{
  "num_hidden_layers": 15,
  "hidden_size": 512,
  "num_attention_heads": 4,
  "num_key_value_heads": 4,
  "head_dim": 128,
  "intermediate_size": 1024,
  "vocab_size": 8192,
  "hidden_act": "swiglu",
  "norm": "rmsnorm",
  "norm_place": "pre",
  "norm_eps": 1e-05,
  "positions": "rope",
  "rope_theta": 1020.0,
  "rope_fraction": 0.5,
  "qk_norm": true,
  "attn_scale": 0.123,
  "bias": "none",
  "tie_word_embeddings": "early",
  "parallel_block": false,
  "extras": ["shifted keys", "normalized values", "value embeddings", "hashed n-gram embeddings", "an embedding shortcut", "capped logits"],
  "init": "uniform",
  "init_std_qkv": 0.0281,
  "init_std_o": 0.0,
  "init_std_up": 0.0281,
  "init_std_down": 0.0,
  "optimizer": "adamw",
  "learning_rate": 0.000848,
  "beta1": 0.9,
  "beta2": 0.99,
  "weight_decay": 0.26,
  "lr_head": 0.0105,
  "warmup_steps": 355,
  "schedule": "cos",
  "final_lr_fraction": 0.0,
  "batch_tokens": [65536, 131072, 262144, 524288],
  "max_seq_len": 1024,
  "doc_mask": true,
  "train_tokens": 822000000,
  "max_steps": 4291,
  "dataset": "wikipedia_en"
}
Each number is 128 + 32 x the weight over its row's rms, rounded and kept within 0 to 255. Layers, rows and columns count from 0. The size above them is the row's rms in percent of the matrix's.

# layer 7 MLP up, 1024x512, rms 0.0441, rows 160-194, columns 384-447
size [100  94 106 104 107  98  98 101  90  97 102 103 109 102 108  95  93  98 104  99  96 104 100  91 100 102  95  99  98 105 118 100 101  98 102]
[[180 146 148  85 151 136 101 160 103 114 155 202 127 107 163  98 113 151 174 146  90 171 104 138  84 157 131 152 180 185  98 127 118 111  87 140 142  88  82  48 140  98 133 158 117 172 136 169 105 120 147 151 107 101 138 186 107 109 102 130 161 131 118 148]
 [ 91 116  87 106 167  72 120 117  73 132 136 125  83 131 132 139 140 111 139 157 127 108 211 159 160 118 110 114 179  96 105 140 125  97 121 124 114  98 128  86  97  93 146 131 109 138 142 133 109 153 114 130 122  42 112 124 114 127 128 132  92 115 125  76]
 [159 174 119 173 145 136 142 165 129 104 131 176 174 101 137 124 109 172 103  86 182  88  71 117 162 112 138  72 134 123 141 145 119 175 147 156 135 181 144  46 119 140 106  98  97 125 141 136  78 155 116 174 133 138 103 144 147 177 135 152 117 130 114 134]
 [132 147 116 132 162  90 125 229 102 111  70 146 155 128 129 117 188 175 138 113 107 174  95 137 147 143 113 155 120 125 186 129  78 111 102 112 100 129 152 203 134 123 121 149 135  97 158  55 126 146  86 109 145 190 103 141 165  42 183 187 165 140 182 160]
 [141  91 117 154  70  83 165  80 175  84 142  74 191 139 130 143 158 124 129 131 116 133  91 126 166 186 118  91 103 160  95  62 114  83 173  85 111 137 137 114 118 169 197 112 169 149  60  98  91  52 136 107 124  94 127 158 132  83 189 117 178 115 111  99]
 [ 93  87 193  98 105 105 146  91 187 147 122 113 134 128 137 139 173 103 154 129 113 144 151 176  46  94 139  72 114 158  69 147 145 113 119 155 170 159 191 124  60  92 150  85 157 161 128  78 132  57 118 125 112 151 156 103 156 123 139  92 134 124  94 106]
 [167  98 120 176  79  89 152  71 108  90 165 113 130  81 109 171 133  86 157 161 174 156 140 124 133 109 146 144 170 188  64 133 106  90  67 141  86 176 131 145 157 156  93  76 157 179 124 105  88 137 141 122 116 131 101 132 154 131 177  78 118 146 175  69]
 [129 181  92 136 159 166 127 165 131 131 163 192 147 166 138 126 116 140 112 118 153 204 122  97 131 135 112  89 158  48 141 144 114 121 131 110 115 122 140 139 137  95  97 148 107 154 193  86 127 152 187 158  78 127 152 163 149 103 162 212  58  76 121 107]
 [110 120 104 109 155 114 149 139  61 151 124 146 132  72 132  78 100 130 157 108  88 116 147 129 153 120  89  79 140 105 132  77 139 102  97  44  75 136 116 108 110 165 149 133 116 127 144 155  97 146 102  96 161 176 138 167 106 108 130 191  55 144  75 118]
 [111 137 160  89 163 107 139 155 203 102 151 116  74 130 199 128 151 147 130 145 112 134 126 139 126 178 165 104 168 119 104 143  83 167  94  96  57 126 131 130  98 164 111 141 138 121 132 192 119 116 138 115  99 140 138 151 109 244 121 165 164 179 172 166]
 [110 173 155  75 131 199  86 188 126 102 105 185 165  85 151  78 121 182  77 114 196 134 142 163 146 113  85 106 128  71 129 139 137 143 140  68 185 130 120 159 148 148 117 237  99 134 107 111 134  91 127 130 155 130  61 108 144 126 111 105  74 188  97 115]
 [173 142 122 135  93 143 154  83  88 118 165 155  95  91 154 126 186 105 131 114  69 176 119 122 159 124 156 100 114 181  82 162  82 168 149 163  99 109 156 123 151 126 108 111 152 114 175 106 171 118 154 118  87  89 147 109 143 158  84 133  96 157 120 142]
 [147  62 161 163 144 155 104 154 146 113 101 116 153 154 121 128 128 137  64 154 173  76 145 178 149 132 148  99 148 131 133 139 183 109 103  72 140 135 133 170 157 122 157 125  78 128 150 130 106 107 120 112 137 152 143 153 126 158 150 121 170  99 124 157]
 [120 128 108  82 158  99 172 132 154 150 139 124  59  96 116 125  88 129  93 169  73 108  73  69 112 158 177 160 181 125 163 127 172 103 115 137 150  86 113 171 127 157 110 129 110 129 115 145 141  93 115 108 208 123  64 124 117 160  99 188 179 137 119 123]
 [131  83 192 121 131 116 103 134 137 133 102  51 125 157 155  99 147 155  87 137 120 105 123 124 140  71 118 154 135 105 117 122  85 123 124 151  89 124 178 117 212  74 143 149 114  86  91 216 164 177 138 133 177 102 188  96 118 136 145 113 149 142 136 117]
 [153 135 146 101 122 108  89 155 166 145  94 114  93 180  91 158  90 158  90 116 165  37  90 178 100 148 160 149 158 155 123 144 119  84 116  98 120 125 188 110 112 136 148 137 106 115 141 152 121 136 114 153  70 169 161  91 112 150 181 158 138 114  99 168]
 [140 164 120 150 196  98  77 143 128 130 127  88  83  93  94 151 130 143 135  78 180 147  87  95 140 154 114 115  68 162 151 110 139 205  82  90 180 128 102 186 142 114 151 122 102  50 179 140  54 154 151  76 106 110 159 112 129 114 137 179 154 166 124 152]
 [153 143 173 138 167 199 144 167 129 161  70  89 191  98 124 140 124 109  92  51 144 122 158 179 132 116  97 112 185 128 122 149 129  90 106  89 152 145  96 102 180  99 168 146 134 160  69 138  96  63 140 123 139 148 142 157 115  91 145 148 152  99 123 181]
 [109 147 122 135 191 168 105 162 174 149 159 119 106 135 106 125 171 142 254 140 206  73 166 181  93 178  64 171  99  80 104 119 122  93 162  74 202 124 128  84 124 118 139 110 106 143 160  68 118 157 151 121 105  96 130  61 156  88 130  79 176 157 102 108]
 [172 154  76 150 103 128  86 142  96  97  50 121 113 110 128 147 157 105 121 184 155  81 153  91 198  88 144 116 153 108 118 123 130 180 104 175 162 151 114 126  93 139 182 154 119 129 160 152 113 119 128 111 163  46 132 140 148  70 127 163 115 109 163  99]
 [131 100 176  59 145  82 124 114 114  91 148 152 101 122 227 122 102 170  92 131 158 125  60 123 130 113 185 139  99 128 185 136 181  70 114  97 207 123 108 162 108 160 134 150 127  66 179 117 139 139 171 139 134 134  84 149  65 154 143 136 130 188 139 169]
 [136 138 162  91 180 154 173 163 108 140  95 188 171 152 156 132 142 133 166 123 123 120 117 153 121  75 185 140 141 150 171 126 143 100 145 127 166 152 202  88 139 118  82  65 191 148 137 123 104 115 106 161  73  57 160 111 137 103 197 165  85 145 173  50]
 [119 177 150 167 148  94 137 128 107 155 142 152 110 158  84 162 162 167  84 109 147 111  78 114  31 146 101 132  84 110  69  93 131 124  81 112 144 104 192 100 184 116 146 156 156 100 106 128 119  98 204  53 135  71 148 147 116  68 109  74  83 136  77  90]
 [153  93 107 139 143 135 140 104 125 126 125  97 102 118 143 114 115 147 148 110 173 127 151 189  69 109  89 150 119  94 137 165  63 102 166 166 124 124  95 144 168 176 175 124 187 176 119 106  84 116 162 128 164 134  44 108 114 117 116  84  52 157  80 122]
 [123 178 125 108 157  91  74 146  93 153 126 126  82 126  91 134 149 150 130 164 133  95  68 108 105 129 115 177 106 169 104  89  97 122 110 163 114 127 149 118 141 210 148 146 176  87  76 166 121 121 113 158 170 147 130 112 193 129 105  55 119 184 143 104]
 [ 98 152 132 171 154 162 104 194 115 154 127 129 123 111 156 152 103 122 150 119 146 125 175 187 115  84 103  72 120  97 135 147 130 134 167 141 148 143  95 157 151 129 105  59 120 157 122 194 190 107 102 105  99 139 183 110 149 104 128 106  99 106  94 130]
 [172 162 108 144 131 154 110 145  86 127  85 155 121  96 137 106 130 179  98 132 138 150 157 121 112  69 130 150  94 103 162 109 170 139 111 162  90 138 135 106 105 112 111  76 128 130 109  43  86 125 127 147 112 193  54 153 142 116 149 115 144 103  92  95]
 [121 160 102 183  73 108 129 132 120 121 129 167 128 114 131 102 133  76 145 144 164 105  98 181 112 171 103 112 131 133  97 137 168  68  86 164  90 152 103 116 172 107 140  99 148 158 116 120 129  88 152 135 111 200  88 112 133  63 146 149 172 165 127 119]
 [118  93 139 148 103 206 128 183 154 103 126 151 184 113 113 128 141  87 122 205 130 206 121 110  93 115 106 119 144  92 155 136 189 139  90 192 100 106 111  94  97 160 159 110 136 123 113 167  96 124 118 152 144 120 165  66 152 169 157  53 174 125 144 209]
 [153 108 112 133 118 152 145 152 118 158 172 102 159 132 134 137 116  68 138 100 125 107 107 151  72 127 149 141 108 120 124 192 134 125 140 119 196 140 184 180 103 153 122 144 138 142 108  64 149 111 149 147  77 173 138  65 104 159 154 126 105  59 169 151]
 [102 113 104 156 181 167 144 142 111 107 146  97  83 103 131 109 161  98 185 129 156 108  73 154 188 146 147  67 136 114  43 156 132  84 113 146 109 152 149  91 113  79 171 145 143 168 125  84 100 180 167 104 135 112 128 126 122  90 166 152 165 140 150  60]
 [197 171 106 126 113 176 126 185 151 105 122 138  87 112  64 127 102 110 122 141 131 146 105 151 118 129  57 146  80  95 119 140  85 112 140 153 130 146  92  92 146 150 127  84 146 131  96 135 118 100 151 138 131 127 117 153 138 122 136 117 137 153 110 133]
 [ 49 187 184 147 184 158 115 181 123 107 125 152  82 101 147 169 116 135 117  72 150  88 171 151 162 143 167  76 157 197  87 149 125 114 136 131 118 130  98 119 138 148 131 116 100 182 166  87 124 113 172  77 159  97 133 147 103 131  92 149 139 169 151 141]
 [122 185  95 104 109  84  56 148 129 128 188 134 164 198 145 143  63 107 122 123 140  95 108 120 142 135 181  96  77  89  89 107 139 124 127 135 164 133 121 143 130 132 182 111 109 136  78  70 200 153 152 120 108 112 148 141 120 138 119 128 161  96  99 168]
 [124 138 123 133 134  54 136 154 155 166 132 141 178 111 162 117  86  86 113 148 223 131 147  93 111 122  91 106 147 133 113 121 117  96 131 121 133 131 152 130 118 109 145 192  51 151 110 127  97 145 111 155 116 100 131 140 164 116 201 137  92 114 167 131]]
# layer 7 MLP down (transposed), 1024x512, rms 0.0396, rows 160-194, columns 384-447
size [ 98  95 102 105 106  96  97 102  92  98 100 102 111 100 108  95  90  95 104  97  96 104  99  88 100  98  97 100 100 103 108  93 103 102 103]
[[132 151 117 175  80 153 155  98  88 125  95 136 174  98 123 166 126  78 154 115 162 169 217 100 101 116  77  81  85  96 113 128  79  75 133 156  70  89  71 149 152 158 110 111 192 186  87 116 103 163 130 151 163  99 127 142  80 160 126 127 157 106 106 139]
 [116 117 122 115 130 211 164 110 165 101 155 170  77 111 171 149 150 101 125  77 122 115  92 131 148 151 174 158 121 139 135 125 131 129 159  75 119 183 124 157  81 130 106 141 117  96 109 130  88 104 113 109  93 151 124 100 162 117  82 129 145  96  91 161]
 [126 152 121 132 144 130 112 189  97 143 149  99 101 156  93 144 106 134  88  80 111 117  88 103 136 155 160  71 156  67 113 148 125 198 137  99  79 194  47 111 121 159 105 191 144  99  98 150 176 128 135 206 167 157  93 151 151 127 152  97  63 128 104 144]
 [123 128 131 141 117 155 164 104 146 105  85 149 136 101 124 133 109 145 191 142 168 170 134 140 116 174  79 177 149 169  90 151  70 136 117 154 122 120 128 138 102 137 103  71  96  88  67  60 110 169 113 111 178 140 110 129 128  87 113 122 143 118  46 181]
 [137  92 151 113 132 160 122 136 176  88 158 124 157 184 123 167 103 130 152 164 151 129  97 144 177 157 132 130 106 160 176  61 149 146 161 127 153 197 163 156 141 145 149  90 125 153 137  77  57 149 111 199 168 127  97 136 177  99 128 102 165 112 135 151]
 [101 105 126 135 145 179  88 115 141 117 195  82 147 121  88 134 133 169  86 117 117 125 142 171 128 164 135 109 154 132  97 178 140  93 111 172 175 140 156 171 129 157 126  89 125 170 142  88 142 119 134 122 214 138 195  81 170 103 139 207 102 131  83 158]
 [156  86 120 114 125 149 120 130  79 112 153  74 124 139  62  80 175 145 126  87  94 144 125  89 116 156 107 181 168 158 151 139  73  56 129 161 174  48  94 147 104 167 100  77 104 141 119  79 164 136 196 151 205  87  60 123 131 143 115 140  79 119 169  92]
 [142 113  85 154 116 132 117  96 167  78 121 128 156 113 144 137  83 137 148 121 161 192 126 106 178 119 137  73 117 126 163 127  98 142 108  79 119 149 109 104 173 154 107  51 123  83 168 170 124 145  96 126 140  96 136 155  97 126 144 174 110 114 143 114]
 [105 148 135 184 107 139  95 172 189  86 162 125 146 167 130 128 129  66 148 184 116 157 160 120 109 145 165 155 117 181 166 164  91  98  91 128 115 191 126 135  94 105 124 146 119 120 144 131 120 120 108 127 118 157 119 116 107  98 119  62 212 120 121  51]
 [158 133 103 145 161 116 169 124 124 136 142  93 120  98 111  98  92 131 157 127 118 109 167 126 123 134 167 113 172  92 144 128  89 128 124  84 111 133  67 163 121 146 113 116  93 139 152 197 109 110 137  86 130 151 192 128 101 168  93 146  87 136 117 123]
 [121 162 105 121 109 128 130 170 113 151 135 106 108 133 129 177 125 152  79 161 113  88 133 198  75 128 166 148 106 146  77 150 140 130 136 127 137 110 113 139  82 182 125  79  81 190 142 150 117  73  93 104  75 101  59 126 111 193 140  93  63 166  77  96]
 [157 121  49 142 118 183 107 150 110 148 170 131 137 176 177 115 134  96 101 158 141 174 137 135  86 142 204  79  82 139 118  93 158 137 105 178  93  75 155 125 131 146 134 104 134 119 116 123 147  88 117 192 129  95 166  80 145 134 143 134  74 145 113 137]
 [ 85  70 126 140 146 125 109 122 102 102 131 119 119 136  95 136  39 153 110 169 141  59 117 157 155 111 124 113 144 119 158 153 134 132 127  81 110 117 140 135 171 141 153 169 149 138 123 157 160 109 111 103  70 185 152 157 141 105  99 149 130 143 102 135]
 [ 70 212 168 113 181 120 100 147 114 162 104 152 105  92 127 150 114 147  85 180  58 139 128  91 133 102 130 147 134 109 103 157 192 162 128 151 119 178  83 117  82  77 113  99  69  88 103 166 161 128  81 188 149 141  95 124 110 112 120  79 160 142 105 133]
 [144 174 176  53 111 115  94 121 111 120 106  78 142  94 167  72 156 135 103 113 107 111 188 118 121 136 143 186 115 108  76  86 114 110 162  87 123 165 133 112  93 122  91 130 120  80  98 108  72 120 160 114 146 169 144  99 111 123 129 193 157 145 116 100]
 [145 112  66 108 130 126 131 183 169 168  90 135  86 139 128 134 136 119 101 117 170 133 138 167 168  89  69 123 141 115 140 141 134 130  70 130 182  76 158 154 175 136 110  98  87  47 130  50 103 190 148 108  99 148 110 150 100 107 117 126 127 154 144 150]
 [101 148 128 176 152 136  56 171 107 182 166 105 178 118  70 102  84  89 114  88  78 104 131 127 127 101 109  91 107 105 114 184  75 117  74 146 146 103 114 140 144 139 116 108 101 114 131 134 232 131 145 170 140 136 103 106  76 118 127 106 142 141 164 143]
 [ 65 143 163  81 118 133 108 164 137  61 158 147 115 127 107 127 140 110 117  78 156 112 105 206  91 152 178 120 160 116 104 148 117 166 155  88 125  75 100 111 115  74 123 188 114 120 170 134 165 138 112 160 135 191 146 110 151  95 137  81 119 132 141 141]
 [155 169 115  58  91 120 133  98 120  80 138 146 168 143 110 158 148  82 134 150 102 124 135 117 164 140 202 119  97 116 111 160 168 150 109 101 160 159 192 118  98 127 119 105 131 117 190 125 153 135 158 116 116  49 138 146 147 154 136 152 128 135 167 112]
 [100 141 148  63 118  96 109 159 142 137 111 107 157 126 112 174  99  96 156 134 135  99 151 176  53 135 104 120 102 109 182 123 125  83  88 132  64 175  83 105 144 102  96 122 139 116 124 173 143 135  82 126 111 132  82  93 106 150 199  79 125 165 112  78]
 [124 213  77  93 147 151 135 101  86 120 174 104 189 120 146  86 118 106 152 131 130 129 113 108 106 139 109 134 128 130 114 124  90 194 174  97 126 105 159 115  63 117 103 163 176 118 129 135  98 162  87 113 114 127 102 170 168 104 136 162  85 113 163  95]
 [138 153 110 124 131 145 107 119 153 160 152 154  91 166 187 166 114 119 111  64 154 181 152  66 166 111 130 147 119 118  92  78 168 114 153 108 195 144 133 124 163 147 164 190  84  59  90  77 104 143  89 147 110 115 128 108 150 121 121 119 106 141 134 152]
 [109 112 146 130 126  97 168 125 149 142  71 100 133 143  95 136 187  93  59 165  47 159 146 184 139 104 119 109 107  76  88  93  91 127  98 112  68 148 181 112  93 172 157 164 113 136 183 105 166 152 143 141 143  96 144 108 147 129 109 111 173  79  82 124]
 [ 63 125 129 161 155  90 164 110 124  91 152 106 129  59 116  68 153 118 171 159 168 176 130 150  94 166  85 161  96  91 122 118 131 211  83 100 112 125 192  98  93 109 131 133 127 128  89 162 125  95 174  94  64 149 130 125 101 103 100 157 101 123 117 135]
 [191 122 166 122 137  98 141 191 180 173 167 130 130 127 123  98 152 111  99 142 155 223  99 172  82 120 115 112 111 144  93 178 124 136 146 166  62 123  58 131 134 133 119 141 160 119  96 151 127 169  91 127 111 131 100 174 136 133 111 117  76 113 143 175]
 [123 123  72 155 122 147 158 148 176 118 110  83 144 126 124 137  70 112 111 147 118  67 117 121  81  95 117 135 146  97 133 120 112 141 162 185 174 134 127  83 123 154 196 146 111 139  68 135 160 149 145 181 120  93 154 102  65  76  54 128 110  96  89 113]
 [115 184 127 174 122 146 102 172  99 144 139 122 108 106 103  83 106 133 120 218  93 101  61  89 144 174  96 136 137 160 150 140 136 105 155 158  96 111 129 200 117 103 152 129  99 100 127 181 144  53 128 107 103 158 128 173  82 129 137 108 125  93 148 162]
 [ 90 148  98 110  95 126 148  88 164 153 103  80  91 175 147 102 126 144 141 158 156 204 119  98 175 153 150  78 118 121 115  98 225 123  73 125  89 113 125  84 166 115 126 160  78  81  78  84 159  73 137 155  76 168 130 138 102 146 194 127 138 143 125 203]
 [174 164 184 189 105 179  92 146 182 182 179  82 130  78 146  92 113 101 125  83 194 105 156 115 126 144 141 104 130  72 122 163 149 130 103  84 121 122 120 191 143 112 106 182  99 132 111 173 133 135 132 134  77 187 147 149 196  81 144  86 129 142 129 135]
 [125 107 191 161 167 158 115 124 153 150 121 115 148 159 181 172 111 131  71  98 184 155 106  36 131  94 135 157 124 122 148 131 127 132 172 117  99 114 128 131  81 151 134  88  91  89 115 132 147 154 116 126 163 142 124 116 145 174 132  89 152 124 148 126]
 [120 136 152 154 182 189 150 122 126 132 123 105 139  89  69 132 122 113 166 110 174 178 146  82 122 133  36  81  99 122 115 151 105 143  94 114 132 138 131 131 127 107 115 117 146 108 114  60 141 151  71 111  66 104 135 120 134  71  73 147 174  90 156 124]
 [ 71 139 162 113 136 134 156 140 157 145 145  95 156 145 153  78  92  91 129 147 146 135 125 159 141 160 208  91 125 143 115  91  90  41  79 100 180  89  81  79 109 152 120 151 113 118 133 125 177 122 139 172  69  88 108 104 139 128 115 141 119 134 105  69]
 [117 107 102 155  99 119 202 106 135 101 131 161 142 173 132 118 142 133  86  82 114  76 127 180 133 115  89  84  85 137 123 102 122 134 128 144 133 138 132 143 120 106 126  92 144 130 188  99 189  90 167 133 126 109 181  91 137 142  92 138 137 128 171 147]
 [ 94 170 118 118  94 155 123 220 184 110 183 126 152 152 159 142 178 167 155 117 163 140 161 147 134 106 159 124 148 137 161 199 159 161 138  60 124 229 145 168 104 116 146 171  60  73 123 130 190 112 193 134  73 168  75 155 134 164 145 110 134 159 145 131]
 [143 147 191 131  79 135 177 155 160  85  69 138 111  86  79 136 177  97  93 120 102 109 133  57 155 117 114 155 134 124 109 109 117 149 150 149  61 126 155 109  98  72 162 159  81 130 108  78 122  58  77 130 110 174 139 113 192 111 139 104 129 152 125 151]]
# layer 7 MLP gate, 1024x512, rms 0.0452, rows 161-195, columns 384-447
size [ 93 105 103 108  95  99 102  92 101 101 101 111  98 103  95  95  96 104  97  96 102  97  91  99 100  94 100  99 107 114  99 104 100 105 102]
[[138  78 156 179  70 108  99 142 159 125 134  79  95 139 131 101 153 138 147 118 133 152 156 168 221 150 136  81 165 138 128 119 115 117 102  89 137 118 109  98  70 129  83 130 153 145  89  78 140 136 139 176 124  82  84  62 153 130 117  88  82 133  88 127]
 [ 91 145  75 122 144 103  44 180 100  82  61 161 122  99 163 158 183 139 174 160 117 153 100 148 106 143 114 143 166 188 152 137 109 120  96 156 139 106 121 123 162 134 171  88 154 111 111  92 134 118 136  84 146 117 116  86 128 138 149 162 138 114  59 153]
 [164 109 136 124 163 186 114 145 116 136 106 153 107 110 157  86 166 132 155 162  91 131 177 129 117 153 129 157  98 152 128 158  81  87 152 117 155 185 122 133 113 110  86 119 134 125 101  73  86  88 116 126 169 126 160  88 131 113 119 130 156 143 106  99]
 [135 107 152 156 155 142 104 116 101 148 133 146  95 111 143  98 158 174  99  91 149  67 110 133 137 147 191 138 169 172 145 197 140  86 145 177 191 133 123  86 130 110 136 111 123 112 128 109 165 145 143 138 125 114  97  91 183 127 146 185 121  96 125  99]
 [176 168 149  82 138  79 142 129  95 147 157 100 124 120 162 138 133 166 156 166 120 149 137  88 148  39  94 153  72 160 109 119  98  94 173 115  87 159  84 131 144  91 110 208 108 131  80 158 118 161 135 109 101 114 154  92  70  71 107 148 103 125  74 103]
 [ 90 119 114 123  65 113 154  81 144 136 179 139 103 100  74 130  87 117 157 123  66  93 114 134 137  96 113 117 149 115 121 110 124 141 106  55 158 131 140 117 165  50  65 155 126 154  80 107 115 146 159 133 164 119  93 115 134 110 159 155 120 186 110 145]
 [129 101 165 126 108 148 123 151 110 124 128 111 147 132 111 153 108 104 109 159 164 166 142 138 145 107 152 108 151 160 142 144 160 156 143 140 189 111 152 165  86 148  88 142 157 108 146 143 151 192 132 161 169  52 139 134 175  58 145 114 161 179 162 110]
 [131  60 148  84 134 144 141  87 154 111  71 173  64 174  85 143  76 135 169  64 139 156 139 154 119 120 114 121 164 153 140 114 148 178 112 114 115 153 155 110 162 103 144 124 145  95 100 138  97 124 114 174 124  93 148 118 149 138 145 153 149 159  76 148]
 [ 96  88 136 171 150 138  96 117  97  85 104 150 114 203 194 183 141 129 154  90  83 137 127 138  72  78 135 165 136 140 145 106 151 132 173 134 162 174 132  46 109 166 140  91 115 128 109 144 104 123 122 176 131  76 118 118 136 149 107 144 133 103 138  92]
 [116 159  86 122 120 159 121 135 179 169  76 127 107 176  95 156 149 129 134 136 138  82 103 139  67 191 116 113 103 125 110  80 116 171 141 116 108 141 138 114 131 139 130 108 173  77 147 117 146 158 101 112 106 116 155 136 171 113 220 156 142 140 139 132]
 [151 150  57 110 117 140 154  72 108 172 134 125  97 180 126 132 112 114 130 134 109 146 127 179 124 154 205 136 113 163 128  72 163  98  64 156  97 115 115  78 120 155 153 115 100 135 168 123 112 111 119  72 136 171 162  87 138 135 131 115 126 153 185 212]
 [145  61 119 136 116 133 119 143 113 112 124 159 187 121  92 105 175 129 190 131 130 113 137  87 172 163 160 132 126 118 100 144 138 122  60 139 116 122 168 154 128 114 124 120 169 189  97 103 128 107 141 166 130  82 118 185 155 148  93 185 114 150 133 106]
 [153 135  49 118 155 186 153 145 176 126  92  97 190 157 169 141 155 106 174 147  61  78 151 197 138 160 101 156 127  92 111 128  87  95  74 148  70 170 174 176 136 119 179 136 187 111 136  73  74  91 142  75 160 152  64 128 141 127  96 137 102 139 115 168]
 [167 145 122 115 134 144 122  95 138  83  71 146 120  96 138 106 155 112 124  96 132 137 127 146 122 140 150 183 155 140 105 182 163 123 122 144 151 146 133 131 149 131 136  84 130  87 157 103 133 141 126  83 184  82 147 183  65 118 130 102 187 118 108 111]
 [121  83  82 148  78 145 124 180 167  95  97 101  65 189 133 140 126 129 119 101 147 153  85 126 182 140 188 178  93 153 115 177 154 189 117 171 111 102 159 164 140 118 164 111 110 157  99 130 124 119 151 141 145 177 175  30 137 116 120 179 145 161  89 135]
 [160 161 161 148 178 147  51 126 103 170 162 144 150 134   8 164  80 133  59 142 100  79 111 107 186  54 136 110  98 133 147 181 135 139 110 113 156 135 103 121 111 132  98  88 108 137 138 143 141 143  93 108 130 155 132 153  93 107 155 125 158 147 146 108]
 [135 127  71  73 118  97  90 156 154  71 186 157 179 129 142  79  87 158 139 107 107  66  69  84 135 119 186 172  88 110 150 115 171 131 130  93  80 115 159 135 120 103  98 113  95 137 176 110 186 104 147 161 137 146 121  94 164 109 140 105  98 113 155 130]
 [143 111 144 121  95 127 157  84 176 119  97 109 169 148 148 117 145 139 162 171 124  62 177 118 117 176 103 142 200 127  28  90  76 103  99 156  99 143 157  93 120 110  73 100 101 137 120  78 101 131 175 163 139 154 130 129  85 154 115 152 138 152 134 112]
 [154 159 103 160  95  86  88  49 132 146 135 144  84 128  81 105 110  94 152 174 139  69 114  69 151 137 158 165 101 100  96  84  83 124  74 181 129 112 138 152 177 163  71 107 107 156 169  77  99 119 152 119 140 121 118  89 121  87 134 111 117  96 162 137]
 [157 126 128 168 180  68  62 159 125 111  88 134  68  85 101  67 150 129 145 157 129 126 127 152 146 186 182 111 138 201 135 186  94 111 152 176 115 128 126 122  97 154 146 137 118 178  74 189 132 137 161 143 100 151 128 109 110 114 143 115 173 150  84  96]
 [100 189  89  89 212 155 141 135 167 142  69 136 159 145  96 121  99  79  63 128 110 119 108  85 102 118 170 151 129 162 128 158 126 102 128 141 149  82 130 149 159 153 119 120 137  86 165 128 103 153 119 106 160 135 120 196 131 183 108 134 192 200 112 181]
 [131 120 133  94 123 108 133 104 141 144 129 150 140  67 118 109 186 122 166 176  78  86  93 134 135  80  87 132 108 172  98 147 116 140  89  73 146 133 183 153 166 127 193  59  54 119 135 120 142 134 142 147 110 194  85  73 154 130 130 146 183 178 154 102]
 [ 57 136 114 116  84 113  86  56 157 125 166 159  95 100 142  98  73  87 109 146  61 113 134 155 128 125 125 110  75 118 119 145 128 158 128  95 131  87 127 131 135  78 130  51 128 111 173 149 136  98 162 144  81 144  93 117 128  84 136 187 186 133  85 147]
 [ 79 122  94 118 115 127  82  69 124 141 164 137 104 151 128 145 123 114 128 107 168 101 136 108 136  72 148  89 108  95 103 138 102 109 123 180 150 133 141 106 155 137 111 149 151 138 131 110 192 122 174  79 178 100 148 113 132 119 108 180 131 168 108 113]
 [133 142 119  93 157 109 110  66 147  78 106 140  98 121  71 139 144 132 137  95 123 128  80 103  69 141 139 102 142 138  94 139 134 120  86 114  89 101 143 105 176 176 172 130 102  91 135 142 127 140 165 160 115 100  51 148 161  95 149 128 113 231 174 126]
 [168 142 127  92 164 151 110 186  91 126 112 114 138  95 113 124 109  72 174 120 106 118 181 115 101 137 180 144 125 133 134 121 125 114 177 130 125 144 191 138 152  94  92  66  46 162 116  93 139 154 125 112 127 155 125 112 164  91  93 106 141 104 149 110]
 [124 126 161  74  90 135 151 101 152 113 130 111 152 154  72 127 134 127  90  53 142  77 193 158 162 108 175 160 130 177 140 136  69 142 141 144  84 112 139 199 146 151 133 129 131 164 114 129 114 125 128 157 130 121 142 137 143 130  98 109 119 186 128 149]
 [125 139  75 161 137  49 145 146 119  80 108 125 114 155  85 173 179 138 149 124  80 132  93 170  70 198  92 123  88 132  96 150 109 134  76 181 177  98 150  96 139 107  96  88 128 111 193 118 100 129 177 121 122 106  82 138 156 127  86 132  96 127 203 130]
 [143 177 174 176 105 145  82 124 109 134  99 132 149  74 147 146 157 111 173 158 145 115 159 117 137 151 191 123  66 129 152 110 118  83 161 131  97 135 126 112 147 183 119 144 107 143 141  73 131  88 127  93 122 103 150 161 123 129 151  94 107 183 144 104]
 [140 157  56 121  74 133 107  93  87 148 130 120  87 110 123  71 129  80 104 103 132 144 136 131 116 177  94 146  79 102  88 152 139  85 162 118 102 134  75 151  82  82 153  86 177 121 151 125  60 139 144 145 171 162 118 121 148 147 139 162 139 132 172 116]
 [145 136 124 133 157 130 193 116 101 121 127 154 152 147  59  90 101 119 117 115 111 125 127  82 136  74 125 124 111 123  76 158 162  72 127 139  88 138 116 135 110 103 122  63  89 125  67  82 156  83 127  96 148 138 157 130  88  86  97 161 110 156 106  36]
 [171  19 107 125 171 101 145 141  58 108 106 141 170 122 184 129 148 152 155 124 112 152 106  71 111 168 119 120 105 184 135 146 153  89 138  95 149  70 152 150 125 166 146 148  94 123 133  57 189 255 175 117 162 142 126 143 121 127  95 130 158 138 119 129]
 [130 153 155 121 198 125 173 115 125 135 142 113 145 122 100 132 146 139 110 105 158 169  62  73 124  96 116  91 162 152 103 106 143 187  98  79 129 170 116 168 134  77 132 126 111 138 153 151 115  78 141 170 144 124 129  95 127 118 139 165  97 129 180  99]
 [100 151 125  38  49 167 102  93  79 161 107  94 151 110 113 158  69 109 141  90 165 185 149 159 145 129 107 131 157 146 125 117 135  74 123 148 158 145 105  89 190  77  95  92 122 127 120 116 100 169 166 134 216 134  93 150 113 135 161 106 149 141 116  82]
 [154 116 163  61  79 129 187 137 146 149 124 107 136 120 107  55  94 114 105  94 111 132 170 116 126 121 145 135 159  83  83 145 119 166  78 107 101 127 139 111 162 136  89 149 173 157  95 123  85 112 190 118 106 190 186 158 112 215 179 110  83  85 141  75]]